Weights of a small transformer language model: 152M tokens, 13135 steps.
Each number is 128 + 24 x the weight over its row's rms, rounded and kept within 0 to 255. Layers, rows and columns count from 0. The size above them is the row's rms in percent of the matrix's.

# layer 5 MLP down (transposed), 384x96, rms 0.22, rows 33-68, columns 0-95
size [107 102  77 113 133 107  92  73 103 114 104 129  98  69 111 130  91 101 102  93 116 118 107  95  82 107 122  99  81  99 122 124 106 114 121 118]
[[133 118 129  89 157 166 113 111 129  60 150 161 155  74 116 153 135 159 116 127 166 146 112 132 109 121 125 133 132 137  92 118 127 171 118 102 118 120 130 150 147 138 118 112 147 128 109 156 100 118 163 152  94 126  71 122 129 135 166 130 152 116 115  73 143 114 154 110 136 147 155  93 110 121 120 150 149 149 141 115 114 126 150 120 142  84 161 147 157 138 113 135  98 132  64 148]
 [128 156 171 142 109 148 132 134 117 124 157 106 114 111 130 129 142 145 132 161 145 130 114 145 106 117 131  95 131 116 115 142 128  84 168  79 123 171 125 145 130 106 151 151 124 167 172 114 160 141 144 111 214 104 105 159 124 127 124 175 124 109 125 116 161 129 108 106 110 116 131  91  99  81 133 160 127  89 127 119  65 104 148 135 111 126 129 120  96 138 146 100 148 145 122 123]
 [135 154 148 146 141  99 117 115 150 113 107 128  94 130 130 123 129 126 126 134 132  73  92 118 178 128 139 116 163 151 141 126 146 108 119  93  60 167 129 140 126 116 128  96 175 178 139 128 142 138 156  96 162 160 144  99 124 121 131 117 106 169 135 122  95 120  94 128 122 144 138 103  75  99 133 133 154 115 137 153 128 101 131 170 112 140  93 141 124 121 171 100 171  90 129 132]
 [113 132  93 131 135 138 150 119 141 161 167  97 109 125 169 134  69 151 151 133 109 131 121 122 125 131 100 183 157 147 168 141 100 107  82 107 132 150 162 137 169 113 126 122 131 134 140 131 125 158  89 105 108 124 134 109 127  80 120  84  99 131 151 105 102 108  98 132 160 146 133 118 137  94 148 103  97 171 142 130 113 135 118 104 147 134 167 153  95 165 106 155 159 147 112 121]
 [123 146 154 131 129 123 114 147 165 123 139 117 129 127 137 154 137  94  97 103 111  91  96 143 120 166 121 139 134 131 124 148 108  93 134  85 160 137 112 126 110 110 122 137 137 122 135 132 137 142 136  81 188 136 153 130 131 125 171 143 160 149 161 110 157 147 104 127 112 117 163 140 120 129 130 132 103  64 111 143  23 116 171 139 124 102 112 133 148 114 144 110 156 102 136 119]
 [147  76 114 127 103 103 142 113 125 147 116 173 119  63 164 145 166  97 131 101 150 120 139  88 128 104 155 148 147 124 161 125 113 118 131 146 146 118 155 122 134 159 112  97  88 162 112 149 155 158 135  99  79 133 150 132 101 116 169 148  98 149 127 119  96 126 134 145 158 128 127 128 139  91  71 105 168 160 129 121 131 127  97 124 118 140 177 139 106 130 119 138 159 143 140 132]
 [164 136 165 107 152 126 105 118 146 132 129 132 169 106  92 182 139 155 125 123  99 108 106 122 127 130 145 100 122 146 135 150 100 135 153  90 155  87 144 107 129 185 160  93 141 120 118 125 134 119 126 101 112  96  84 122 106 110 166 125 135 106  97 133  78 176 129 156 120 127 143 117 150 156 108  94 149 124 143 152 174 166 127 109 137 127 130  70 130 121 121 152 119 148  95 119]
 [115 112 127  92 111 149 147 164 126 122 146 111 134  91 187  88 156 144 153 146 167 104 133 127 101 144 125 113 137 124 143 152 115 110 123 100 145  61 117 124 131 160 138 132 133 123 169 141 117 166 111 136  63 113 140 134 145 129 151 146 121 158 109 132 120 145  93 131 105 105 131 100 186 115  92 127 144 151  98 107 107 102 101 140 129 104 145 144 110 107 142 128  92 118 144 188]
 [116 189 110 151 140 183 128 120 171  95 107 133  99 120  67 162 103 147 115  95 113 107  82 127 106  99 117 153 111 122 115 141 107 145 139 128 135 119 141 161 123 120 162 123 107 123 155 158 130 121 134 168  74 102 139 140 121  96 123 155 124  94  89 107 132 124 146  99 117 130 153  99 106 168 179 151 132 158 114 130 162 144 141 127 127 131 141 154 133 106 133 100 105 158 133 137]
 [114 143 142 112 106 183  91 126 191 136 145 141  94 112 102 101  95 150 144 117 136 153 138  62 107 160 122 108 140 148 111 139 138  98 107 116 147 132 135 145 130 122 130  86 105 165 156 136 149 128 136 178 118 104 134 125 130  71 108 130 139 137 149 117 132  94 139 151 122 135 113 115 183 133  92 115 146 149 121  76 129 147 169 131 144 147 148 103 165 146 106  97 123 129 121 138]
 [144 135 128 125 101 114 123 105 121 117 110 132 123 146 168  96 136 131 108 119 142  91 136 100 138  75 129 145  80  82 151 159 129 170 128  97 128 110 177 150 140 138 108 135 124 114 112 154 153 105 129 138 154  84 118 137 166 205 181 123 108 125 128  98 139 148 138 112 150 128 162 130 126 127 143 155 120 102 136 127 104 111 150 143 137 121 125 117 166 129 117 110  54 119 143 158]
 [140 148 111 128 158 150 109 110 100 137 141 141 153 110 144  92 108 131 127 132 133  97  88 116 144 130  69 107 107 146 144  95 125 111 127 150 134  73 182 142 149 132 132  91 135  90 187 123 153 112 138 149 105 135 159 154 106 131 165 139  88 117 128 131 113  75 155 130  98 113 160 117 105 145 122 104 187 121 142 107 144 107 178 137 166 150 141 127 104 120 127 135 115 126 138 120]
 [138  87 141  98 142  92  83 144 138 145 163 148  97 100 112 129 129 122 162 149 118  90  91 150 140  92 167 152 131  89 108  92 115 129 117 171 131 139 126 125 154 157 167 147 149 126 109 140 118 138 121 124 168 118 162 110 161  88 120 113 138 118  99 144 123 160  98 136 161 115 142  81 110 125 154 180 114  97 155 125 105 119 134 120 146 148 112 124 147 108 166 105 119 102 126 170]
 [150  93 171 131 144 106 151 128 111 129 132 151  94 138 135 116 146 142 156 162 136 135 105 110 115 156 134 145 136  95 149 110 104 117 161 129 116 121 128 139 122 139 132 124 117 146 146 107 107 147 148 146 194 110 111 138 119 127 146 133 136 135 125 161 132 131  82 179  37 131 121 134 116 134 126  91 132 127 129 160  65 115 130 137 112  86  81 147 106 156  86 151 100 156 124 120]
 [125 117  90  97  97 111 154 113 133 110  98 106 165 148 118 145 139 147  91 115 131 129 101 167 130 141 152 100 140 148 161 111 131 112 163 103 129 114 131 114 130 152 137 121 150  90 116 178  95 130 122 127 122  98 132 143 126 155 136 105 144 144  98 121 133 164  86 117 142 115  72 132 134 130 149 135 103 145 154 134 100 137  85 133 147 158 150 108 191  73 118 141 168 187 129 122]
 [131 128 123 127  81 132 141 135 132 155 132 156 142 131 102 131 132 145 146 132 149 149  71 133 145 145 107 154 179 184 107 115 126 126 106 147 106 162 131 120  84  98 140 123 111 100 116 124 145 106 120 121 139 152 192 124 141  96  95 102 159 115 148 140  81 113 130  94 150 112  99 117  96 175 149  99 126 153 168 151 136 169 128 101 118 119 142  92 122 158 142  82 121 133 132 113]
 [154 123 149 113  77 129 119 161 139 122 150 172 110 119 108 111 153 141 134 167 121 124 123  98 160 125  98 163  66 109  62 147 130 122 125 144 108  94 119 154 137 144 145  90 107 103 132 125 125 121 135 151 117 118 144 122 144 113 136 133 140 124 145 150 178 122 150 115 127 130 140 172  98 137  85 159 138 169  95 135 118 115 115  74 148 112 108 170 183  99 105 138 139 130 124 122]
 [138 129 169 139 157 105 135 114 110 137 141  68 147 169 141 136 140  83 165  98 144 132  63 139 141 127 136 103 143 115 121 138 114 117 140 128 152 190 105 104 123 101 143 128 122 121 104 107 147 123 132 110 134 155 108 139 104 124  96 148 181 130 157 102  62 138 127  98 112 192  89 151 129 137 120 149 156 112 120 120 129 102 118 130 134  84 116 129 143 128 114 140 162 129 147 144]
 [149 139 122 132 141 130 109 134 146 127 148 148 144 115  96 107  94 140 145 161 125 137 166 113 118 152 119 122 162 155 124 125 159 149 130 136 110 114  81 100 130  86 163 129 143 145 101 125 118  83  94 138 107 131 161 154 151  75 141 154  78 139 120 112  79  90  92 119 159  87 115 111 103 165 115 112 133 131 150 142 155 107 164 162 139 156 118 135 121 160 179  90 104 127 137 118]
 [104 177 117 133 116 184  97 163 110 106 136  89 136 150 109 131 115 189 113 131 128 158 127  98 109 129 174 115 111 144 125 102  94  92 131 113 131 135 115 106 122 127 145  89  87 200 145  98 131 149 120 120 155  72 109 155 131 123 114 127 124 149 101 182 162  91 128 138 133 126 111 163 151 116 125 137 118 141 106 127 120 128 138 148 153 126 109 137 148 131 152 110 148 131 126  90]
 [108 107 118 165  99 137 120 163 109 163 132  40  84 120 123 139 135 125 141 127 129 139 105 138 145 101 162 127 115 103 112 124 108 126 121 128 114 150 108 123 115  95 139 166 166 122 157 127 152 161 151 166 171 131 162 144 132 132 112  86 140 117 106 143 132 113  95 105 148 144 129 106 145 142 172 182 133 134  68 110  91 129 114 144 110 114  83 134 136 123 142 113 110 154 128 118]
 [111 116 163 160  98 106 142 101 123  95 158 154 170 146 137 140  89 148 120 175 143 130 131 136 120 140 130 156 109 131 156  85 157 129 136 147 152 182 132  86 170 139  86 107 134 126 122 121  44 107 127 126 131  91 143 147 156 135 150  94 108 115 147 172 135 149 103  96 123 128 121 146 110 147 103 133 135 130  85 144 135 107 125 139 136 121  94 151 107  90 108 118 123 122 148 134]
 [136 131 111 147 138 133 130  87 100 123 119 115 124 133 119 100 148 118 129 133 163 118 142 139 158 154 139  89 112 112 150 113 125  77 138 131 137 166 132  97 138 131 153 178 148 111 155 154 151  93  97 137  94 111  95 154 117 151 116 170 116 111 132 112 119 142 158  85 150 123 132 123 100 136 158 168 146 124 145  75 118 126  97 165 136 102 171  69 139 132 140  65 131 128 157 105]
 [161 106 119 133 120 151 152 130 117  96 171 146 134 136 152 136 153 119 105 180 125 133 137 153 152 128 148 136  84 118 139 124 149 150 113 144 106 113  96 170  97 151 111 120 131 120 155 135 128 127  76 120  74 140 122 117 101  70 183 118 108 114 147 136 122 127 123 133 125 138 130 125  93 158  95 151 117 182 130 107 124 124  92 117  98 100 154 130 108 144 121 101 134 168 141 192]
 [106 125 111 147 151 119 146 103 160 106 118 146 157  97 126 110 154 108 103 136 142 145 142 143 121 132 125  91  93 136 125 178  93 163  90 108 142 147 110 176 135 138 118 126 135 102 117 134 133 150 138  85 139  82  88 132 123 148 123 130 131 150 144 138 175 206 142 140  86 130 126 153  92 114 114  92 133 148 171 141 115 137 127  93 132 110 127 102 127 153  93 144 108 174 109 109]
 [123 135 164 141 120  95 138 166  94 114 138 134 129 121 118 152 118 148 152 146 121 118 137 134 142  97  95 138 115 119  77 155 103 141 107  92 139 124 127 120 173 107 141 138 124 145 161 115 141  95 116 115  88  92 104 102 197 144 117  91 132 149 132 117 129 113 142 124 142 105 147 125 131 139  97 144 126 120 174  99 142 161 108 175 174 122 179 138 148  96 156 144  90 135 101  82]
 [120 138 106 148 126  83 122 114  97 154 125 128 142 118 107 140  92 129 179 111 159 143 120 135  88 121 140 115 155 164 116 107 166 121  83 161 130 121 117 130 114 113 149 128 154 154 105 170 108 107  90 200  95 140 113 132 118 109 145 151 114  85 127 178 138  90 114 104 116 118 171  95  93 116  92 122 115 126 125 170 175 139 120 150 146 117 145 121 122 144 149 127 132 149 120 117]
 [130 138 124 136 112 118 145 142 105 159  73 110 119 129 137 141 129  97 102 124 139 136 108 151 106 117 124 146 197 127 124 183 171 138 126 102 128 117 113 155 103  83 107 165 106 111 109  89 130 142 109 115 109 160 170 147  70 112 112 154 121 167 110 115 146 137 108 147 115 145 136 146 129 103 121  95  96 155 130 151 143  94 102 145 130 172 154 154 123  97 114 168 139 147 155 121]
 [116 115 150 102 109 132 151  88 143 117 118 114  95 124  90 144 123  92 111 160 136 113 160 156 145 175  96  95 143 158 146 122 127  88 133 130 135 122 162 125 119 125 123 133  94 152 185 153 114 110 133 132 152 103 140 180 125 142 152 137 125 107 165 120 110 129 136 159  89  98 159  98 122  91 108 125 131 149 158 102  98 165 125 136 106 103 156 106 163  99  82 134 174 124 156 131]
 [175 122 146 128 144  95 127 127 163 145 126 139 141 140 121  81 113 154 190 152 167 136 138 106 109 162 142 107 166 122 132 126 168 107 137 151 125 150 102 134 120 148 100  72 109 140 100 147 121 113 115 117 112 140 149 152 132  81 138  72 107 130 144 127  97 123  78 109 149  92  95  76 113 118 137 145 122 123 136 145 138 117 152 161 148 120 115 136 106 138 173 145 124  86 134 117]
 [101 117 119 136  93  89 157 113 161 147 141 143 111 152 119 114 152 148 121 171  69 140 102 155 165 127 132 119 125 102 108 142 169  98 119 149 174 129 116 120 152 118 135 107 143 166 136 113 114 149 138 110  93 116 188 140 130 119 161 118 120 165 130 132 148 137 109  85 141 157 121 161  86  89 131 140 132 124 144 144  98 132 146  86  92 130 170 127  98  88 125 110 114 105 117 157]
 [131 127 114  85 117  75  98 109 153 148 113 148 143 125 165 110 146 107 124 122 145 134 123 137 142 128  91 122 137 120 146 182 110 151 120 121 123 104 106 118 169 101 130 148 103 107 126 148 109 120 134 136  95 132 135 111 112 137 110 124 122 116  84 119 131 171 163 120 172 130 179 132 137 129 116 115 145 143 150 142 118 131  96 145 107 173 142 112  98  92 114 150 136 212 131  62]
 [124 134 120  82 158  96 151 152 115 125  86 115 119 146 157 151 149 124 108 128 150 139 138 122 131 175 156 107 125 124 136 139 133 105 157 159  97 139 119 109 151 122 183 126 135 110 128 140 138 148 107 136 127  81 102 116 112 182 120 108 157 122 103 114 175 105 133 144 138 144 134 143 116 126 111 136 123 124 135 154 105 150 106 148 132  81  44 117 174 130 129  71 138 109  93 135]
 [151 130 142 126 128 156 115 103 123 127 139 197 145  59 143 120 140 126 136 175 138 108 134 105 118 144 152 107 121 162 138 118 101 137 137 142 142 174 128 122  98 179 126 110 116 158 120 120 113 132 136 133  66 112 128 127 124 147 149 114  80 130 142 144 138 148 118 113 108  81 139 135 144 119 128 114  78 144 140 128 191 135 125 119 124 166 128  79  99 143  77 144 101 124 136 121]
 [144 165 112  99 102 136 125 127  95  82 120 114 160 102 134 135 159 124 134 153 116 115 130 132 138  92 133 120 136 138 107 118 157 172 157 155 141 144 156 155  90 107 121  82 148  90 171  96 151 118 137 164 145 127 152 149 104  97 100 134 129 153 160 120 110  72 107 114 159 138 120 132 151 138 138  79 155 120 113  96 137 107 103 122 167 142 121  83 149 138 142 143 119 113 161 174]
 [131 113 130 162 132 152 109 121 127 123 142  94 111 125 122 162 119 138 159 149 156 134 161 103  91 180  90 108 142  90 130 170 153 114  82 122 128 105  79 148 184 149 158  97  99 118 151 105 144 121 115 111 136 116  80 123 139 116 124 172 156 135 120 112 130  96 112 159 101 157 129 125 120 162 134 157 130 144  81  89 129 131 113 125 146  92 138 156 127 123 161 124 137 161 107 100]]
# layer 5 MLP up, 384x96, rms 0.222, rows 34-69, columns 0-95
size [107  86 110 117 108  97  72  88 103 108 115  97  83 118 109  95  98  97 103 119 116 104  96  89  96 111  95  78 103 106 116 102 105 117 113 109]
[[ 80 111 104 158  96 142 105 117 145 159 118 146 114 151 159 129 121 146 136 154 138 190  95 105 110 119 118 142 145 108 152 123 147  97 124 120 104 139 118 148 139 107 125 153  98 119 145  93 107 149  94 121  99 126 115 139 108 142  79  98 192 138 134 111 134 177 170 107 137 143 109 148 134 146 146  89 112 129  95  92 115 134 116 165 123 150 160 157 158 129 102 103 126 105 146  91]
 [112  63 101 118 150 143 120 154  86 136 153 105 157 102 157 141 134 141  79  81 119 139 121 140 121 159 122 146 118 113 118 152 110 167 155 172 152 124 116 117 120 116 115 127 112 117 134 170 134 126  98 148 113 158 116 119  94 131 153 135 148 128 120 129 146 154 156 131 139  98 104 171 173 187 123 106 118 160  96 124 108 150 124  81 133 143 141 134 117 116  70 156  96 120 135 134]
 [147 152 145 136 135 122 138 109 155 129 125 140 138 113 149 203 120 168 109 147  74 122 142 172 134 115 136 133  97  53  93 119 105 110 138 154 116 119 111 132 129 132 129 128 135 101 169 141 101 143 114 109  92 118 153 124 136 104 109 146 120 114 147 129 164 110 167 161 133 125 102  98 156  94 162 120 104 146 117 162 171 134 133 130 100 170 145 161 124 107 118  90 110  98 119 128]
 [147  57 129 161 115 134 111 137 117 135  88 123 144 122  89 110 102 163 129 146 120 125 147 140 139  98 128 119 173 115 144  88 128 137 102 150 159 121 115 113 144  92 123 131 136  94 128 144 168 145 108  73 116 172 142 114 113 107 163 145 129 121 139 140 125 113 123 125 157 104 143 102 154 158 121 133 127  88 129 154 126 132 177 152  86 192 149 158 142  82  98 146 137 117 127 120]
 [ 81 132 132 121 186 130  73  99 146 117 108 124 116 122 110 140  70 117 119 104 148 145 131 136 138 120 138 119 138 125 129 122 141 127 130 129 125 165 127 135 181 130  63 144 128 117 103 162 143 178 156 127 107 157 153 127  91 134 100 132 181 132 113 101 143  76 157 116 132 129 160 101 115 106 123 155 117 124  96 144 178 149 109 116 121 127 158  97 112 145 120 170 145 133 130 141]
 [124 139 138 107 142 131  96 131 109 138 127 100 138 130  98 175 111 176  95 123 142 120 127 133 114 125 152 183 126 129 106 137 112 169 162 119 157 159 143 124 150 103 147 107 109 109 126 120 133 102 157  99 103 132  98 125 121 140  75 150 148 102 126 133 163 116 175 115 130  83 167 141 109 146 135 109 128  78  76  90 143 114 119  64 130 150 141 132 100  96 135 136 170 126 116 134]
 [177  77 136 146 118 112 133 123 148 160  81 147 116  93 143 152  90 110  91  96 100 132 160 162 129 111 172 144  76  91  94 104  99 158 147  88 123 172 122 146 118 115 136 110 139 132 110 137 104 112  97 134 149 144 144 137 125 169 127 153 117 136 134 106 121  94 175 138 145 131  89 134  97 155 176 137 116 146 134 127 156 149 145 115  95 135 114  95 125 134 133 113 148 119 130 137]
 [126  82 134 110  86 119 110 122 126 105 148 138 168 150 142 143 154  99  97  90 186 161 163 135 151 142 152 138 132 138 114 125 120 136 123 117 136 173  84 144 106 138 154 160 101  94 102 124 114 147 134 101 131 136 156 119 127 136 140  99 147 144 118 182 155 117 141 148 130 120 145 125 122 115  78 112 142 111 111  91 150 118 182 139 124 119 161 135  90  77 132 120 113  95 126  81]
 [138 125 111 163 127 138 105 128 151 115 137 124 125  62 159 132  83 102 146 161 118 123 131 142  89  89 151 116 132 113 113  93  90 155 120 109 178  77 141 140 149  98 139 126 140 142 121  99 130 109  91 133 108 131 157 149 158 116 111  90 119 142 120 113 127 146 140 124  94 167 120 149 138  97 156 120  97 163 129 122 129 155 153 152 106 131 164 109 119 137  72 124 157 138 188 125]
 [112 155 141 144 119 115 119 177  80 113 132 123 127 143 128  97 131 157 129 136 107 111 148 112 125 137 121 121 103 107 116  98 123 161 148 120 131 143 150 144 124 144 187  95 114 129 104 138 123  81 102 159 105 100 142 138  84  99 151 129 124  56 128 125 148 150 142 136 133 109 132 100 159 128 140 154 145 101 116  77 164 156 163 124 156  98 165 147  93 151  83 118 113  91 110 143]
 [104  76 134 120 116 142 118 100 131  98 137 124 120  97 137 139 138 130 100 117 144 131 142 177 130 143 155 155  93 109 128  63 137  86 126 137 139 124 142 121 138 144 116 119 113 102 117 110 126 122 158 126  99 152 151 110 113 136 104 136 158 122 118 148 187 140 162 199 102 158 115 115 134 134 135  94 158  96  97  89 137 121 101 150 135 143 154 138 103 110  89 137 159 129 178 165]
 [ 65  82 130 130 135 154 146 131 120 125  78 128 114 113 100 119  92 161  94 158  97 132 125 140 147 119 132 158 118 114  87  94 115  99  82 139 154 149 141 151 137  98 107 179 162 104 140 140 130 139 120  84 121 140 157 127 144 174 147 156 114 151 163 120 138 138 135 172 155 124 150 114 148 142 115 137 121 115 101 118 116 128 158 156 100 162 132 116 103 100 101  88 146 116 147 152]
 [120  97  94  98 139 108 113 116  99 134 115 118  91 153 136 120 115 141 161 134 113 111 122 150 127  85 172 142 111 141 165 151  90 104 126 130 123 168 134 107 105 101 131 121 120 139 122 149 143 116 104 144 124 137 159 146 160 165 134 129 157 115 127 136 150 101 224 151 152 164 129 109  87  90 138 115 129 138 117  66 140 152 148  96 122 133 131 107 112 144 158 155 135 114  94 142]
 [135  88  99  97 120 118 126 125 102  85 133 148 158 122 102 151  79 147 117 132 107 163 138 172 139 139  90 123 143 107 112  89 147 139  76 133 166 174 123 112 137 136 134 108 172 114 170  99  92 154 167  83 118 140 117 133 158 136 130 134 154 107 142 156 189 124 105 142 135 135 111 112 112 128 111 149 146 122 112 131 144 125 138 156 147 151 136 128 158 120 100 144 155 115  77 115]
 [137 132 108 143 103 121 144 110 113 109 131  86 130 126 159 101 110  87 118 127 120 130 130 121 110 171 107 159 159 148  81 129 123 164 113  97 159 135 150 147 144 147 126 135 119 120 116 169 170 122  76 127 101 119 136 151 103 100 128 110 165 135 119 128 177 147 140 116 179 151 142 119 167 124 115 113  86 152 105 132 178 158 104 117 132  99 155 148  91 151  90  91 149  97 144 132]
 [162  72 121 138 115 132 133 129 120 104 121 168 117 156 122 148 134 156 146 122  90 143 165 122 153 148 149  83 115 125 129 142 119 132 118 118 122 117 117 126 126 112 152 135 102 129 130 109 174 133  77  57 104 126 170 101 156 143 114  85 152 139 147 129 137 117 133 122 156 134 136 162 113 118  85 174 145 113 121  94 138 157 137 144 117 165 136 172 158 127 134 126 129  82 117  72]
 [ 98 129 122  95 171 119 130 147 135 115 109 123 177 107  87 138  73 152 155 101 109  82 112 109 153 112 125 138 114 138  98 143  94 128 114 132 165 187 142  95 111  77 101 133 134 122 155 144 165 142 144 118 118 143 116 148 124  90 126  96 133 121 122 155 130 148 132 112 181 100 123 174 154 161 142 121  90 130 120 146 172 130 148 132 102 133 158 141 101 126 121 131 121 153 136  96]
 [ 91 115  92 167 135 114 130 109  98 159 112 137 122 169 138 136 139 105  77 133 117 126 111 144 146  91  84  72 116 110 122 162 111 127 142  99 109 137  72 152 129 149 150 150 140 107 146 114 173 135 118 112 116 105 137  95 117 157 133 101 146 104 161  99 157 134 153 157 107 171 110 152 121 141 152 170 128 107 129 155 166 170 106 100 102 127 141 110 120 105 153 130 148 138 136 146]
 [201 139 141 122 159 139 125 130 125 104 112 131 113 146 135 156 129 128 150  84  86 147 140 167 132 104 150 160  99 133 126 126 110 111 113  97 177 162 112 162 105 162 140 124 107 110 136 169 157 116 143 100  92  90 136 107 129 133 135 122 117 104 155 156 118 153 154  99 116 109  97 111  99 112 115 137 118 123  67 123 137 103 156 158 140 182 151 144 129 100 111 104 161 133 108 124]
 [140  90  76 153 101 150 138 122 130 155  78 118 128 152 136 119  59 134 105 110 141 116 136 142 142  97 150 134 119 114  76 146 135 118 124 154 141 184 153 128 127 118 163 124 153  89 127 132 126 123 102 136 130 147 133 127 120 205 134 100 115 127 134 113 128  63 147 156 112 136 118 110 146 155 149 123  86 107  81 130 131 125 158 132 138 121 146 126 129  94 121 109 155 126 155 105]
 [148  90 123 106 139 151 144 138  81  87 106 163 125 142 153 136 147 142 139 139  90 139 124 128 147 130 102 140 127  90 119  94 130 163 115 123 133 193 156 170 149 141 148 134 106 120 121 110 106 102 126 113  97 117 130 151 146 114  99  91 139 145  90 162 185 148 108 123 125 123 133  77 122 157 117 121 133  99 114 118 154 129 118 100 116 131 167  84 131  86 157 132 132 138 142  71]
 [112  97  83 131 103  86 124 147 129 130 139 115 132 121 150 157 160 137 123 145 143 132 135 137 104 134 102 124 174 147 104 100 135 139 114 128 163 112 169 136  86 131 106 112  89 116 140 123 125 134 152 135  95 155 170 157 144  94  89 124 189 154 185 130 160 139 124 145 165 130 157 124 128 108 129 108 121 153  69 145 112 159 129 143 102 130 149  95 113 126  72 119 138 120 116 102]
 [ 89 134  97 158 140 107 140 109 161 111 143 157  97 125 160 145 144 125 101 151 127 122 158 108  96 133 146 120 130  95 153 123 144 135 136 122 109 115 121 166 104 107  97 104 178  95 105  86 139 123  93 115 119 150 132 109 139 165 119 108 144 117 126 147 127 101 182 121 153 128 157 123 115 147 168 114 114 121 102  88 146 165 115  85 129 139 141  89  96 125 103 136 120  97 183 178]
 [125 138  93  96 142  82 115  96 100 133 142  96 141 117 123 131 113 167 121 115  98 120  90 133 180  98 112 107 108 105 150 115 107 132  88 152 149 146 132  95 139  93 138 144 124 144  83 138 123 142 172  96 121 135 132 148  95 129  92 149  82 139 113 120 122 152 118 177 175 157 153 127 150 161 146 146 109 115 107 121 156 127 130 101 105 144 147 142 110 125 107 103 165 124 169 172]
 [ 96 151  77  86  90 140  99 174 157 136 141 108 120 138 121 115 141  78 111 135 149 185 132 142 107 106 143 149  90 111 118  92 179 128 100 131 143 162 122 106 100 116 146 141 175 104  81 149 145 106 119 135 103 170 133 130 120 149  94 142 119 124 127 152 133  91 112 109 148 149 130 134 134 133 139 135  94 119  91  76 136 108  88 144 139 133 149 152 133 148 106 133 147 128 132 121]
 [139 123 121 104  81 146  95 116 116  99 156 118 116 112 138  93 106 167 121 138  86 137 133 139 136 114 114 146 109 113 139 122  88 131  85 165 146 172  82  98 144  95 130 139 139  92 162 143 109 133  76 101  94 108 107 123 135 170 167 144 140 130 138 109 153 130 180 156 160 141 136 118 130 141 132 142 143 174 109 107 128 119 140  96 123 172 155 130 132 117 116  80 126 144 160 146]
 [112 135 112 122 124 126 154  97 125 138 102 175 147 105 114 102 125 127 107 112 130 145 165 143 119 118 113 113 114 118 155  95 105 192 132 127 183 106 147 159 117 157 125 167 135  85 125 112 126 139 127 106  94 170 129 125 144 107 113 104 151 145 125 147 127 132 145 134 130  88 183 175 146 124 137 143 114  91 116 133 157 105 134 147 127 161 129 111  47 135  78 117 132 108 132 122]
 [129 119  89 142 155 143 112 157 126 136 104 151 148 107 140 118 128 125 148 102 126 105 122 134 103  85 157 121 109  94 100 138 125 159 166 114 112 162  87 179 139 140 121 124 175  93 111 121 142 169 128 139 127 121  95  65 107 137 108  97  99 132  99 150 164 128 119 128 147 152  97 155 129 156 160 179 145 146 125 135 137  92 127 105 126 150 117 151  79 146 173 156 139 131 108 127]
 [128 109 113 137 142 112 132 169 106 119 149 154 144  80 161 104 133 106  78 106  86  99 101 171 145  97 103 128 152 157 115 115 113 179 107 121 147 171 175 153 135 120 122 162 152 131 149 107 130 110 101 130 114 122 145 119 104 184 161  91 127  91 132 132 113 102 128 155 140 154 110 180 114 150 133 150 143 109 155 101 172 123 133 121 119 134 127 120 122 126  97  93 136 113 126 109]
 [153  92 165 154 122 109 137 189  76  95 112 105 156 104 111 167  90  87 151 143 155 124 137 176  95  85 131 134  71 108 120 122 116  94 150 124 142 161 152 109 102 146 120 155 150  98 138 124 127 129 106 104  87 125 122 104 108 172 136 129 156 123 111 152 142 128 148 144 148 118 152 109 184 137 116 142 128 119 153 135 131 138 133 145 136 145 150 135 134 116 117 112 142 121 138  80]
 [160 121 125 151 136 151 108 141 122 134  81 111  78  68 145 139 101 122 127 153 123 128  97 144 122 120 125 183 130 148  77 121 121 136 155 130 103 123 168 137 146 138 122  90 156 107 149 125  92 129 118 105 111 116 141 106 164 108 105 114 136 113 128 106 156  86 175 126 129 145 154 129 147 150 128 133 128 149 120 160 179 140 144 121  75 155 137 139 103  94 115  91 166  99 119 158]
 [125 105 111 118  88 130 111 158 110  95 103 126 124 109 105 115  91 127 163 100 149 110 105 116 142 166 133 155 110 104 125 102 146 138  96 159 201 127 106  96 105 129 125 141 126  92 127 126 139 133 132 128 104 148 162 119 177 141 131 122 186  93 133 142 116 143 117 151 138 129 103  90 137 131 159 113  94 128  83 160 127 144 162 124 138 168 167 101  95 130 101 122 163 146 136  93]
 [103 112 141 128 106 139 111 101  98 133 113 134 107 100 125 162 104 153 111 138  92 145 145 153 145 107 122 143 144 109 132 131  88 117 117 138 128 161 131 181 195 115 132  87 134 129 130 123 126 128 128 128  93 163  89  85 155 139  81 126 140 131 141 147 164 152 154 164 118  88 138 153 162 149 117 177 158 108  88 137 109 119 123  99  96 154 142 138 140 156  92 123 168 128 145 105]
 [ 90 137 101 113  83 158 130 162 127 118 117 117 110  81 134 147 129 143 134 122 129 139  93 197 106 139 161 115 111 169 106 126 108 136 148 135 121 158 111 140 145 130 123 159 113 116 138 170 147 127 101 110 118 145 147 145 133 108 129 102 127  69 145 119 161 115 171  80  85 107 107 132 164 126 119 129 117 128 148 166 148 136 113  99 102 157 145 144 109 137  98 114 154  93  85  93]
 [130  97 129 173 104 118 108 113  89  94 117 109 127 114 111 140 118 101 126 130 126  99 131 139  95 178 121 127 129 150 100 110 129 126 160 106 137 132  97 159 104 110 125 149 159  74 118 153 136 177 120 138 111 141 120  83 167 109 144 150 133 115 191 161 178 118 135 159 161  77  93  99 121 110 117 139 129  90 150 105 163 140 102 130 120 148 151 137  98 125 107 125 154 124 135 124]
 [119 103 133 101 116 126 113 112 130 113 114 147 108 100 160 209  96 146 129 157 146 137 106 157 130 150  92 162 130 125 111 171 120 140 144 162 153 148 131 152 133 121 175 107 124  94  97 142 116 111 118  98 103 140 119 142 107 186  92  78 183 102 116 161 130 111 145 114 118 155 147 117 127 143 117 134 131 140 145 112 128  88 109 140 119 145 144 124 109 101  99 122 133 119 102  76]]